Weights of a small transformer language model.
Size: 10 layers, width 128, 4 heads of 32 (1 for keys and values), MLP 512 GELU, vocabulary 8192.
Architecture: LayerNorm before each block, rotary positions, biases, attention and MLP in parallel.
Each number is 500 + 50 x the weight over its row's rms, rounded and kept within 0 to 999. Layers, rows and columns count from 0. Numbers have three digits each. The size before them is the row's rms in percent of the matrix's.

# up: layer 4 MLP up, 512x128, rms 0.242, rows 14-66, columns 0-127
# down: layer 4 MLP down (transposed), 512x128, rms 0.23, rows 14-65, columns 0-127
up14 111:526505583464445558624571504565505534548457442488471543434542463482452498469561470458498561492551471582489492504589433455549472473492490477445566583576567496489601445501561549469474352495480417453487520481461470500490472481399511444402507407580468471568504546509567574503567447508471484485486490514561486516602538446491427457463525514425586498477471467481478479492538550528396537578458
down14 100:550487420525527521344475502517408500470484537541511540510439478476566544437545417490536483536408526459440457444536505407515497577480517483614402499408402558533456531484514443415526518485530472525448498530449568537561477485506475533515496585521526507531483452513508549464493485443501443557547474559467474504365546543516525594502435461564487463574552568427519489413499439476506513370501
up15 099:478480554527464579546579590524484483438596445515453499565494549411560515422487486486515498485530497478558562367519497421403470479491507510408446463547528506456500525532479606519439458506445518508468547607518525525566446434507440636497485454532524463467513541610495495512567485433534515561447565488464500593412477524553530460450537569461427427419493454461452586506478503495514522457542
down15 090:604426516474446449447431474568525548511489611483462493459482563565478529552458473527598458518450512535471555537456541512576505570522535501593524554569462522426508518478571527454515534443483588492582511547524490487343586520557490548553396484472438448459588471533438526425474498547569534529470450456547411555608515472496540511502488476478464537459456554626473487474530507458468494540476
up16 101:565492402602481466515557519542400438447532485599605465505471522466485453478490512451512569519501483543507546441575466481505534490462519437446594495502564570465526423523471459423417578508548506433478526510569470546548482457455488476494516520464569528481553517522573521406534557482429507410520450473583520563451590452533391496505466542531528550502654503437454552486491521471491421443560
down16 100:435499541459565471436451426471462539483536499422361390496500545543425496471472467513480400462523486405475413527540595508484491446475454591527429487612460523455481532522453445505529481495503450495605514478526493459434461555459559542442534596544545460511457507519428498557465507502572416471459465506492531472475471516506540461470599476402460538498509498452581392502408512557484528558417
up17 101:448436484428546565580419506551510504536460482444525552537501477498440454457512421546565517522399520437586485508556532496467550526458487510503445425461486606568518460560514466559482532590524588546436514509454549493533439465479540537537590458447509481562492551498544516483502597508397501410515513499452492435481556414475489489528499554494423582644434558439432453448493465568475583454525
down17 099:421495435572523519516477651547486500484469520525474571448523493459601474411490447423452556517526471502585436518566450534504474512501457576473513605500516472500521471529493508468484468474500552510365511463396600571405506429514537584486390492517511447491544560522484495548523583419541456407514488480520475526532487472508393426514469513557535529538565576494503481523397482517488537594502
up18 099:553510514523465491378509575423468395561553443492502533467485468483428549505597512516462438529547563445476459464479497451455530515451506481587511587447524449403510494463382560490490537570482569550490574513503538571453471544640458458545470504410516459541424587515580491595467460541507534518476540428468551465548488532485520514538514447455498482577489543454467525586463509510627512462448
down18 102:443400561519520470577539435488548575496559544445565499468488502466476580463527520516478565597401514403516472529557502460450472457587489442551517511565437526469474504562549562372494424556502479449492519490562524460503487495495549577458555447586554529514542475521492537410560511484587478396494497528539585567518544450532445509500515420605545518485523609470487446538464469534565398489486
up19 129:453540451525443480511451501598491475562578493588472487469416403560506543522563505494525491506477464434465526441515532427520431521484561484449444566554452481414590515541531508528541488531491434487586519562547540462499502478543481419459558538536490423526498514514529404541460535463510663429481464403458568487494433489395470507433533476462485507443583468520532445459398611451523537562475
down19 128:429539522501514488465582433487547467566514427498516562414567497472448501507497460527573430439541491440514477446417532524485502455535475506460555533517531513406489467486575530490508463437496530535566587522537457510467632403490526532503575525478427410470500457547516447445528512490482510313506511445521505440519495513358540495463459602573476491495576477457468534510447529444550537451613
up20 086:471457431545507489521478531592450455487500494436495570595515482477526503469408417474485616550448474460558529494406523512443508491440511446517523493490443593542587506471473455396461522435607466422567543499545492495514522469546570503564496404558572474539551515508533465521430488538476540507412486556469458546508526550532489461490462527508473449608638543439522533528578414508397469553445
down20 094:532551503496458662376493384499582539597519453602439578552523537524458564507530533458506490514528441424470534546508479545483461493531485509418487508536543529549431439507423597497513448486456449494479526499422518540535462538454449468456473476504511516554527532578509430439438457603582606548525563408546489507434488463572448468460446413529485446516552517517506505528486460524455494570477
up21 115:529500449446492532483479583566483561465514558526569436492413590514443548366449485499513482395536530483469516555455504454528518532485480494502431466524546529450517493379512550474386479628459523495481528547455554494488479432500581592456498472497440494450560540434464479637491566453482531464504545538472595457491613495523455404494520460487524553477466542378511500575470476472488547464525
down21 081:458499515505463508474483430532469473470481470415432452462505436549610485480507440458499477501538475488535459486534459600448431513556469490427548496474511457467413393522533542538591534393520422496535491487513420495523521519565556502556473536487457503497424512488551633450497532428434465577461442369527510549463397544428492619496523604520465517502448469506399527541554528570465453505471
up22 095:471450438426554544463534565457553550520436513540431414476453542480480541460425545456450554514459489493442499524439408607546447469503439464628555565514476537404458570424468552552550606555416570483600552465501480475500526511508436485453531465507437478454529557488618483513507551463540526409538457459474499498513552572483503565444522420437505553490508557449505466525430467420547466507468
down22 110:449476533506555574496476525642554475490472538451507503481484536506496493579431471483508503531506444483523426500506431526486451605489520443499586595545571558431430490496557450545441437455443469459521462446485552538325475434472526538478464415426503567418522435550564484541596494499485426485563460459458489428550488470549486462433446444518552436485507561525497449497458560443594472525548
up23 105:530574506455595444421419496572527424531469504435516512522428518527407500463479478548491470498468525592601512481582433497491579507450557505412537541535364483500450487450398441531492473472557439509552498512569489472516454495559542596564431499510524438543506438522447573450544494647440416534502528445501503501440490544436501494525503526503455484496506534530471365488480541577480465497569
down23 108:508449461519519564582524563502413576401517512500408509573407494478484468498498524471440545523555469530455563586424518626461476465480456462544447472502525423484427506475540561470570390511569571386458446431532511490479458486600488508539437427561484487482383595464511498491554477489406592547413516568503492500515457435488533552515492529511439461446534508513539469443519559505448488507514
up24 111:441482474588523500470456422526482473523475500472488568526535506511499527506439480485479391537499468480511453561528469422584463470551580535491592549512450521509469417596435499428553433556411475544601532542523499467450504416482471592552541493472504501421535547510581506402533474414576521502465497514401526505506507562487488494497464485587494587568538487424563556363522578485619488480505
down24 100:508495576457459456539466532459422488527529466591478523424509507509525543519477430494496469431521519538597524452425473576466543494472434487463444377578486477477546503431593535529528422524474380510561408645475472447537381525600497467528478561529494483503444485439556570477457439508529528546468476561505492522554470569536475453510548524502501455421478476443486515462456383556451529569438
up25 100:468496530537447508421421557468413500443472486513500473478432503516398540419484501462508503483576534430497495588412532469397575460555521549521442415543439443503477507580511567467424485456490581567520556558498546574590563468592477464508522514523554459504536503505479508552555454435418418494487408612485510502501465450520450463502579524493498451595455505477568485503566476609477413486455
down25 091:458510489473588469614525453482441518594505551451497461482456592451551547482483483464476475498570473548484468450523467523498565618403509514479490547467507517595472485499439447479535466495492456420518456513539412451413516558509469544403491557542482480503484485463490502526504491571542483529572482393586408541427495538552515513354458488551507585391526465493471578546465521505524622467427
up26 099:504526671518503522509509571483432536427528450461502475547491505553577477537494533489431529511536452524586516450617470433510430449478507564433553484523499554489506431482506509443564460538484455513573501606412426558401492422414469549481439478422584472450551588528639523484489561509533455537414407474469503504453554517439445471519482566533512449518560513520517499483506557494483490462448
down26 103:574463540486473485448488574477504585501523491534532543470505529469452565500550487467478459539515470506540408443456536464569389493536472485434470461512521506564558555478584577508509502487610578549511498442589513539551514478543417518498577533494601541496592482495589397377473562453468590544469516543530568391533417515442425436530535556488485485512527523516437517429509457534400551531547
up27 107:498464422484522532483495528556382505477471525522435453480506502524424479543524435374585535506528522490443528535446544578606504506513501485551488631531509579534522450531484518424565421557329568625507526471482553583479458504491425538500506414446461539511565458536545457560452468491489538457555559550493450492532498423537523423509511416484552533522450504530504439496496568489531419491522
down27 108:403535481497541485444514449420552491546589572538561475456505518538483546443602488495630429482497497491390545508495423480437542552441623502555492593507400490521432496478535482507445562501638463482480539542469523423474494504543481480422489503514468457551572508462479528450529436543531548529496496525586536479458442494452526583476496523513503547519551521397507496500637486406522480424492
up28 099:573470551479400463532465574634570510519476528554593371523450502461440488505503484456460566416499529486479473565521473483412351457517529546495536510513450531503492487474520573547495453464549488442414597511537518460482500421510445483502496520512499475582427553652474413528490501584509416432507490504476572549502510530471502461573527496431481493523531553533451457459526462432473581474450
down28 098:594439506524525513512569553432592533566517550407508465456498548499506433510382459578423490445606512479501525474494528490462470489602514528568525437549463473482573537511515486547435535476517555526469496425618578439494484579503490511471492455526426497490403375423506505595563421517565533566462502492544543524555537481592461501509469490391592503549568469470500514516504454505492499528426
up29 086:558502364499478474466646546494485553467593496477474467478384467470474493462527596470499528456434423556490508510555547545430441543498535445516609578494523460450560454484477565437521570516469523424547495499510505515556433555486518512562594501600443543522463468536435466498525597529494507399437436492481612519505574461509436521485514481452441538425454437435473529547502500492475556527534
down29 095:467464431523494458444488463555444513506517398592594483554562512477426440513566419590508477510511538505538507498540442442450565533445565494561442501379457498481440576496415512425566523479437453605529519481463439541584493520534509512494473505532506545430513453528554473567493436475467478568515476458477510500533448473537540430444420514662445525519465496493556509477441437541638487456493
up30 091:566489501466486448423550455485511453520487415525472513457521554596452575520586528420499455453494479458442532469499557494534555497454544361484447484481485437553505460456494469350503491518491522546484536473589415569488553502499485532482537536488587482520428493520517447468590552550425551487470487551529493517482370440424464444457428573502541453475458532561491589416483550510559594425563
down30 083:452533480504412537483459410525482620446509611412540505493456508511585423422442542480489534532501583535411443427541475456533521365414494627466541576514576533479484501512494514528492508483466485485541608544428486508482462500458534473490543576539418524504497469403518497505415420489519515434580537496548514450513464582524539548527505533492488556558504457429448414500491502543456475415465
up31 106:548475562410541550449502508473534501506473462540526460529588570435460567480546558378497574558545527520536588520561510480492531527418555541537433526559564543522445502451424408502497466511472484483566530448402524515519440540560548561559382548404390544550504549535453499458470567469523506516509498376547485472375431471491505445509550513493485452546511477555532478428473539500561527424528
down31 103:592588469488408515531527558486431555472389492451575520473504604498435530473464483511478582446459490548438485457391526629499514546528493482462535444402539519446469523519462460577554591478548612418478534551538488476554503493457438445444571484479466450542566489440461453546573435515439489454465455526478488488637454462528487552472511552446565528532591550551471530495493501487500547510503
up32 105:429507543547472515465443510560455467629503541483444463581554492465429481413456567587479490531490450477510583421540509455546511495481477506514504487550337558550416490491480481554521478429594465427450477497538539507519565544464533467528478511402492494500541562446479504532554394423465525535379575544476483548514511493494566532488463532541614526506460411549574477407514542478518497575534
down32 104:553510583445458485475543517525473471411501512470461485484538582537519424593553544411478441471502505422473474467521574456474513418525543540493467522386562555515503410498460462518564503579492511495516616457491441379455495381502579539481571572509509577535464494459571372481385510477445605467591490447567501510505471494466480452492496449449505556425509533463496560537519512485473511525451
up33 107:559509581550464429574528524529516493505391522408426428507480532525588446556502530459476487559485526472533495557484442445515443484524457529538545506546589521482638365453495530446456538504482488488425470450422413465544490451393520434467504504462591374512530530492524481498632515448507582523578532522537560478557527437492544502490532502503495455461523448488578460456440536554544557456494
down33 094:382491513458456478516539483505500521454545458489496489422465422557530503492577497455413424440556519597522517457488489492533432422509519483481478549480449477481454495489535534557550535567594484463464495571523602540523514458544483490567532628446361606502546596455506482410439458501462484545476511496522494503530390547440506465471527479553457508528504462561421524485610532401505553574425
up34 095:423473570567494469536477449513446390506434503446565483565497469513508503434435507453528505498521424495670469486554485432448511531520461511457532424501457542477435487543427557449480484482550436473524480502521572465404554599554464533473539416499553519454473618416515510509432595577537435520516516493553444493529466497504507580515454507463506491537471440517452613527561562551555462567593
down34 101:507521488459534494495557470487547551403500493464475545563526516528499565542543515521504619487438561452564528469570528440500617560516517508491534537478506547544474444593476481516508435448404503566540558539442546527525535437424538597528513565518435539503587466515583432541427388468408542460494410506504558443555525476425490508491553431486466526503567609535486529413473516615490518582483
up35 100:554499510592465454535528581424530583484472397566471448545486477498501491581475465536481501541497429454457493530468541465488413396496506568487371501408497513462537539437507483426517533600480466480556515505450433567532619540590468568541420499440502505556423439513472515548561582486511503440575480529519514484482447457463476593500470546490510427490571561529474581438520561398500558476516
down35 105:480584583508484508580486624487490478410410511559454520457509493479515616479402497611551514555425563501540496459489531497501547557517549529539486501424539489494546459595462600617470584577460539519566561523441531564480509477409458491483453512517553460455446426560505565578494469511544471489462505600484476529527488491490536461454484501421433443393484549474459530519461450524443506487430
up36 107:503388535482580571550491467532467525460439518504595545517466505517460504457520537532535521571571515584488476417490565469474468531535608453607504471635515543548548489469414469485522517419526428518560552572505583500483474471461575437459469582533459564522521513457455398527376532492487485414501514425494489517432437465443528449501516490481587516466465387558476446519526555519545511425512
down36 104:479495471566540512497525561462514538560443547562601542369507425475509475448535506566569476465515466675465514469464463510453437518511473496562490494562601531441573558427516506470445581440481507471494545517519502388531524520418378570553511489472534533463536531450490560600560458514490400417483548518556516440518488485544450548465567522553543497564518470461423474524495501424496504564493
up37 102:451516615462538463506499494425550480494488574448507418469543466430438610495428464496567490589512448479383461508553504457465499465509495445509519506529548542467600431460580514457440552668485527613517461572498546485532541531539476411494434544503453456490496511510384485544499435471470452486498479528466471559554425471528501538475461557516513506549455497470448506498449495533490591547360
down37 097:555606506537513499502474469470524555581441553569566429465463528553428518507481500517473421537513485480535508504429546503446460429467478514529467471600431465473497555585521502461458352505538504480568467475507491480462534669424464559455517368540469488556477497561476459606560472473574498506609455477464505509439482542492578530520469520477529540567585442479544493552556517543528482589455
up38 089:474469457543480549454512477568474476478481551623460493505498544480523519471465593470517394579544507558502531502527508434518462508506484478606449439506552490424430456521460537517496538527481538511528453608460491521512443487554440568506485395510523523527492515502531541530502595478504497422585385446486563515451461502488522386489572554485567424594522353562475539430471497477519527474649
down38 088:520493482537460509491435624554460529472597491522465511590443585496451442459490532469405596415405450493569551469470533518524477544487453465393544568531511596521502510447504509560488466411585525453496547544454454473469488486447454470507356532580450492437503537494430540451461478538482437503469499536423468459482421372511493602498496520505427554552458560502476465483554517473520507574510
up39 095:552591514381624581585453554476433583511546524444487586565512552485521516522484435512519546466584491509456415493503510472451444459500477533493487576426473605499503508458469502488493476510511546513557562446556499506497525518515465519505544430590542457486522485402590474479435471531484600436413477512568538572509513456555472615523565533439469482452548438561526535445504450524393461431469
down39 095:435524444496428441452535489547602412452518380533406440545540513497595520458532584474524471479465541456491557522468591475547636434524523490451504396452544469465465495568580535467503488452519470451495481559446406495535528446446540499456509563488464554490422473561532501437525535410533445485596580423462515464524459531511498406515528509545533512590496452577505432541531521489432487550515
up40 092:469528541480447459509455503441488385492496464483444575559544479465466456536498502506569317461514417508483606432616527408521501488574465594477471530543555435537514447533567492524575456562445497540500518523564457589520540463535453480581500583435537418459438419432472525461517458486552540496533539446574558485532476520518571445491529508522522492454499464424519528454493547520391454479524
down40 095:477543481561443618527490502536479582513447484472523466453533480497508550471524481486571486544588491412501450582459450528506461522462525408487544466577488551519496439516554493526389499526547557599509511591510470486470491602484367507491481502446484540529491431512426578589520477585460567520525572460462515508486515497610530493573422514477520534442463631570551583532610466490553488473517
up41 099:551478479472554493450487452484537460564564560484564514569535432579499441562532467442544403583536493581412424576513409503459522508570659518473399528506546563473439478605517406471473452538447573537419550599457498531535450552565469443531500446526510488480452510530465524492571486486464476505513490599466565621428504504479443496516496514486444424466494507504532467486520529435524538513503
down41 113:476493592547514490458433483480435480483456459521420514441567472586475459483502529577477411570443515459537437485486520581427458443543508469504484408608506484479454591449531470550560459467425555539486471531509455449459507497395486544453570470477437483489511565459474485445438540453574548548507412572426630488504452561469523574427513504507537520627487459443484535515495555511590575513552
up42 096:462497512483472493411483454448505512498380445570492476515463511536573527479550514444508523518494612515493519483468394484440508626528554479513511494510596496545508535547525435492542618513594415562498422525503527517576496532536542450512516489523485432579448489587445479605528464551487536518502394568526460503501489542571525534473474423451494419519444509494457545464351516535584525389517
down42 091:535512464512568441539555444540416474542641515523624507505524525561472518504505460477496497576530411518583636482515560525469463447538489565492466627451544425432560391499544536477559433526485501453410456548430465575391547433523489478526597549497500526470511502476553522411460480521417528536512521507492512431556421530394486502480521573498487492449452510489570516509453484501497495504491
up43 107:543465466484530476583458494601528489509466468535504443551428479529623528532538505501562527478513368459499530435596479380533556400443454515559530456500527531446479489464375465543525483541478442448497447531520596529487609502449459509484471449475487590558443550555530423574499455451552529529591482577436519517566531486469488470463576521544546487452513545465509569481478417461548411489526
down43 112:529539460379504434488467500410500545430565502518546529539491591511477577481445469498413461401517497557509549518532475548552482452504563519457484501452464478388487537555539498543555509420492498416525521527466424525521483446506487434526501599568524482474482559483468458566473420470539542528444508370412434514469591573628525477492551517505516435502543498543499587429587425450570470450484
up44 107:510426441509490529566464457537513544494444518548519476502561532436392458494542578391466515544516501509429517520502449515475497452477549447431446561539421462506521510421439603535454554425483501482519455461435602571541589413584529442576552379551493490487509547460486569506508554570532476423511497496464533494555498551483576484542441462426434437555480530495404521479596509448444554573505
down44 091:511522511515463500463563475497446493594544479521405503550448588568531443440525429514532453443482570506549470537544511549574491552445555511423520478475543467439622518416541581551546485516574555496571452512522482472517503611575468525512514535504439516528436413528524470607506498525564475489467520440575530507439481466530548455471382465498519434347508549513502490473461483573467463485368
up45 099:468524430543503491481506515650507434467409431526396449532516516380493578525507499529478499463540465471429551480528518488626466542487593496498491456545508469538418541443493541433402463509506552564419475444517547545518509548517581407546446464430526519508580538547368556509511510417536448531526465514504455544461467471515479502535451548495474615559558513484553442545460452464468510532578
down45 092:523527526432454416453430525597525566460430571548493469496496472534647559516435542481525450514446513520447456451513502427437517466487523529521473425559524604607472500568415516483562495459558498587468570488497497560562536534483501523486442389590454449542478447574515432515528486486511511534463540508580458476447516475435535451520537485390505507489542375471448535447441537579501468552557
up46 088:454443525512534532450513528590523503393518512525433486521427407531424553470536491480498520477551470494512651474453466461568422479451535464489550531482559513474448457541584528493512486465542492582471553440514506561387488547599505497492454540482567551508513423554526435558564443513463427496492409488517454504437512451448507513453523452502420528412573541489533495498612493586429380571549
down46 098:521528551605516531452437479457489525588484607514550542537464538490547501564520503505574485584506472457523413487541520626525532557516556453500552430522489576501515547527454428454441547434552553513527511493435510523465524464386380488485423501497494501489504503492583472504536604396543440475500551484524505545405430503441462417473430624380513449567466436530528459476521497496466499463509
up47 103:475481525507465600441502438552540484549510531458519452472539500469543508514548553480542448486499578432531537602527414486543488471585465490527519441489440562514518521452391563572463372509448451510412522520389521416493488476446571435571571528471516413498618534486542584487529407504475524459445459511503498473566516577521519578529483433428429493532469501590532465586559457525543509461560
down47 105:450444560457416475372439526539457592486539573572561475535472524546470477539576501556526478514482490539557464562479526495543619413529452518456442499519485487563637507549443438444493511463544473479576509600460541517503446555527450569423620473402460497515518518522531569508525491500502528452527495473445480392428536484379474483433506484554485479461434462468454549440509530461494486577480
up48 104:484532432452505477462581527396572440522516464528449488529464498491464602472554550467462446488546565600491550517527462500473484485526521434448476569505503502470519404438528501464478494545542512473632516586464478495452489605632549431558484509540392498501499462558426623560396514527527537537517513489488429452543506442502392421550537493548490541520521475485463567535432548473440454525423
down48 089:460538591521460549514520481513410532451429481474527453590489542520499471543565487453557578450477483447591453526442521499407489535497434546446524473478462548560465527590502563544496527306462529500448498538465547445515529441452515538443454505486520556455432532491607475478527594503443472479372506468480541538478549604454532556516439448471483434480439562495512490567542483471439586444462
up49 099:490488526489449517557517436516450418506392442506514517455457534454484531536522566477518572513510443540477531483415573478473497542504494458482577488378532432548585555393528492511382410531470532440521494521474415465476516409449539560529591451621533572513510465474421418510478485589510461445399563543479519557474506520475526417505541571484595559517488502508487557434496529551463522576543
down49 085:515483527501549461422549477539558558489540501501447467577604485504532451504549512448508364455489549544525514477509527538599477484550535545555467531661416450434462472595479454455554583557483498561499419465513555485544408510576452487405518530441479499469436528501497533501513552443529582546567473597437497497453550497549568579462453508563475437512464533457471520529527483504544435493379
up50 098:420492525424527478447601493545448471387530419562454449423507546515513486556484461499539383525496481490517546413546560463568420474469549606495418362478506511535447496504501457462476477489526513542498464472506531445558513483646408494482576553467537513600435463551519556457556465486534477508573574536492460530450546511548469399520525507436522497470530500547532389499460436523508533458462
down50 105:496418452496480497502455474549507512470432535512492551514491406510497443375382526510512564450431467567508508502493455457407543492456473474531461519514606519415455520498434472577589447405410462522510484578454588536579492489487451569449512428410521589482471513496565581538566530533489436547533545486564494469422559565498546524500478450498501502506471506576481511531609512581379485529490
up51 110:460573549468431524555511554557486477505457465442590628557495519543488512469543468408519517422445453477499557496619509485415487524584445462422489455476480477604475519479571381465521443464498519535548514514454516541425475480414467572501506509496509532487500482393453478452493507563513441588468430482575472468553482501466584614396482483582499545523577451504497441509491544417483461434495
down51 105:507559469556501417465402481499481454484584533451528455544504493390443464512441513522469557565499460503438435466535554461499447456496471497465438488412517412482528497592574489589490383539500482530514432550540471576503522406467379508500450401468466481564562483519551501538549351479485407518472465485453476493579561445423491473456534493504529546485453495456521561495578449511433503514407
up52 097:391498515550505578461519507428548422445446592482487436573512430524491546539485505588474569510451517466558429499565552589517446494459525434441476527454480510491456484517553463607537517414498536472413595419469436516487453462438507507553528534504541525503522540616446571459447494484512415565446487543452565586462473531536413546525595508514489564538475534490481461508399474617518544519498
down52 110:542440463447572490476583436453421457517432529424496464517517531446543433487537485468535552409495445560457561441505494450488521485435533497545562441439362509437461464532456471500453469579529523562417551475498566443553523513524447538476547497562602447494575604489377512461541420399512483485535465447483507564521435516497480523525501485498457561515444454594501531504543555608522582445506
up53 095:501516449460415473521463470559465504512551441492506486387555444521415604465493507588595469518581525595546536551484570388495622530512442454538552452530584433486504476454428485502554461529541463449532557491487600399559521543525517522510477535552470462569515529635473437444515471540481414495534496543574481487517496489522466442526540489520532431558523539486405486427469429523492487530427
down53 089:533476492589476523481443580468356534465473600564509492539545555533589432552482562481446453486485471412502466431552473523558468530499586487515538499535521528456551497514523540560510486543475558517514490537503467540468554434439491503476484514426545574388554484485501445470481469559577495545529422400540512499492433526573567554511541486516510536490515570574578425552639587428570578541538
up54 098:476451515574555595455504487430486474510450574472443507492561488510477612488506611499602469464529466496472504440533546444561512394419533520466550543385526514521429518485485491578477543569461494479401503467473522536489474553569519479502501594413467431526526439521546507585478436464528522440502475447586431501507523496557485521486435545511387499458507429534539445492551414631504473586455
down54 105:556531404551545491488486464480510532456498472477494531559529489480565597529460412635553412470451406402450495474443514548526498494496477541518483569482506585591476517575540525427540559547511477450544540425548485542506470472480497517632518481480584453381493537495509509514454587435494455449426560484616510567556508586463609569508518490470536525490513517488480578487576497485545465552472
up55 099:403485486495516536527406479511447449558501433558549481519486487479476475422520487592528490535481437465464478512498480436566385481612556675410480429494468571532526469509523478469525464494533511578493506534497469588422466499465523540526429549526586456436576493502565515458480408474582468465439476559519559581470455520556479468496536492463479434518511498416553468477405562531462438603538
down55 092:504514518431534521614547550547536524478520552520510523423498506523570572445560464519407403492502554539448462481475513469549546457526558432482461487476511419421497557506399502398463445489415467504440430502481564547466502491544517445502577521418538526542522462410581513489529477405473546513546573470445594529427496492426477507590579501483511403357444512524438508566528496521468562537488
up56 099:506507319526497581458545518484460554564559493488523521457531556539477489612412463443514489491445490474540501553524525538546576506537517456417412581486442564460534390529486436509532435516450475521496422494484468417528479575493474600497540508526498393507457486455535503472559529499498587542425569482574557449528608467562466512493430550465446546446538482479537458492519525418511398496458
down56 092:471478559562531490516433484447519479451476517482455522448451455468465535386500556574541514455536503546424609474475391541431484556479484489601549451524565523509552577496537546558487587433590533552469560513518479566495533481526567537525444400530532565541540559547539545536455512539507376500488492489504461517445436526517582495480507545493542396530503554585492512613528447585523573485395
up57 098:548490530486509368594401413537486500443625446499496553526552418483476564525410454578516534510523494583416517460505506507437505512490541473459539514503575522492463382476553500489500546519458427531552501494514579519525455532499529454538311481558535444473522558473489609517529525423550457473528488545533440504509573457485428496533485573481479504537570486508559534550562485421545446553506
down57 111:481451533610514515483543517440585508543437489451411477489456497475428482519598581513430463504606503486458496586449485565420519477449508466473488458556562496466567433562544417510481502407463430519467562443526478523565446445505544476456460441491585441546490468601487474503427435514553577481448548394427554516442501545532628475492475512520495512466504582557487567575560559529534532508524
up58 110:488560511444469564456548559533594571576479495459493471485469491502487452494402511474461449492519427501598525571581477458485555412521555572608507645453575485543552451512440484472484493510516436502546379470426577484546466419469566478502528560481458504461522432446437477583481474432519519441477548401474505469568537472569514500522619542512419501537465464421542526507474520455483486482442
down58 111:480524504656542479460507503513510554476467567473480509517567440395482454511473492565550555567455508570506508474479418579500554402463521519494553463502552506423433383504480489445588540583403461502490504500544462447401435425449529551535468405502435479482559483561434507386428533546579420492515400565527502528450500519554430507492498533495492478505510515416537533416504507460509444502465
up59 096:567435525512471493470523454470487466494544399545421452529534430472470498461564525528512502579535484542571563498534519557558494419426560465378587527437476589453509446411532494592510444502472479515504490562469453478520449485581518527563457515453461523613500464528488487542483528471502482501520480594597470675545485456547471477542374507476497447528498519501566403568525489472432435517523
down59 101:609562527451530501490538462486573519505517489472530493464557496484530482481401390493444401455478455504483463468422456456412517602430504555384460477511488441585428573535467483442561488438479524473418519450514420429498499476500480476457657518504529516448605509461515495455458459486448473454516443409527582493534526552457497486481603441581536581509532530458497469504516590520497550551474
up60 107:505573573548414521572502391493454455533486529431578495503504519444526560499549524494516528481489428610500501521509513458582462530482641497501491527480385428499494396533460468480536512574448484536506520503590419542464497473506420533512458526547442484555550509513540489444522482503486584564371443548456549434447531490457429447592516513611440465523514398516417417489499492519460530519539
down60 119:515552585339514591473523574457486508435444538468450509518469501498489443530483517535485542484549408449428465565464526538567528510507498420434476463497493562511594530535481526434518392478407503371466440513470537499485546548548561569548486476582455547535461440513508564497533479438517464529541499521498530444593505486471492524470428480432420472497441554481570428390458470615447482492552
up61 103:487552536539534554491536557540463515439541527597538466532519565514517493376437518446544501527452527576446486480457511499508487416462405493524535573645563421417503506548484609484499466514466546519438511500546439461465586403513408520485525490503543534589493449536507457416478548511574577438571547565492571465502514493455490514419505496428525448434478357484505546494451544434539496524496
down61 101:521469468458463555462506487552469450505565416599501448446501460510555573455523475492538428553494464498463520564495471502454404574522440494456442522393439494574513586516468465518461607495558546497492511550518559547508475472467561437533521528450471459502432553561487567537471415492435437541411456542626480486553583478520548520617511443529576474524471504450491418514484447517493581605398
up62 108:505493370528404502495449445514416490607450507492476493468476466454496418560539558563516496484476454528467521514427519562445425499508528455527491598495492521465488511555512503576496511465467488598455460505488495452536423543471469542541391577524500348437496566574546559524493402516594452474606468501459546455539494624450479440472516582434565517521421546476499464499495513568531505554497
down62 108:470508468471521542499492490409522528539526568616494424386426607464455529513601498494453469520513418490492499497499485495546552522523502554485436555560573458460527502572547508556573448464512439459529434412444541535433476525465490533429391575464435498548497575513470563442473547459461528451535528389563530463512618492418538495486572550571425416467449500509515480522408551543456493514491
up63 115:524449563448499503464479533563456402528464501470449509569488547591482558495534399527538557581570433487476562506456511462548514475429507500482632502540502515492478542464486454495591450487446430419428553495558493472388433458618538572512517505504529504577488461592489371447435449539574463495559563459465532564491510443504478446431461505513464504526501478527535369512563507548564462462490
down63 108:524504498550494485518489569558450527529444457527492506444435447467525540420511595528453500495458504490477469437462489544497490561441623413603506502428450463517469518509507521573462454551485497513458468500476574526604498431380490475502487541508623518489538511535497530526512479539583504531438473527504528596516499548510547522494421491520647535603551596482408520455497635551559536402503
up64 105:502534447464494562458482494498466478514584443513524517570417546492511469458496579511584436492532545522581454515509499508439525466498485419457412492466483374440520548549366561547522526366481529482502472530511555476547496525538476501511593457554447584475473548488545476594543570514322483492417468530535502541407537519475543593531479511463446433425495463557570481487479508500539578473505
down64 089:553458488491534454437550479605533432455464524551455604508460448514623499467477563507415544509471506476499470490466577496482503450480511448331540406583476585552495490543501512444528529497458478479448395508457437535421535456406513495422445587454526506484544493497515493430476425490541453530556555502467413470485540530540531417454402474560484461524469475468526487499442527412536430554572
up65 096:533497569483468417543484566551522593515526483526462564492493544455405480456447401511421420486482439367602483517543571437449492424509459442527557538551565475404553547601564427551516453443439493439540478573517508476569468496482462486523517523495441496540531515545427441574457508456507525450544557573542472481542460458488518476505506543535580479436522352497444546503532439532518565478518
down65 091:540585447441496513413312459528503518477431521419512468525458566422556571468480578508573617508466480505466463541497508544485526506438512544449446413398433551469445394511487540505461535471531503502474537482505453448458489441524497546470410519534512524506513467534503576490521539536490506550472408353563524499514510458471481452464454491529452561537377541500539500434460577494473572517480
up66 108:577550588543531457516453536537453441464541500506539526547515558543488514506516531512459451490583491488609492461595442498462423530476514531516516565497518455448537473483472438592458652411530424479483443459494519542456497457516533576488465525484585575536508433581441400536593485402505440529484507503528558562603426500428529530427424441476465503459535474476561478468464456472562493502387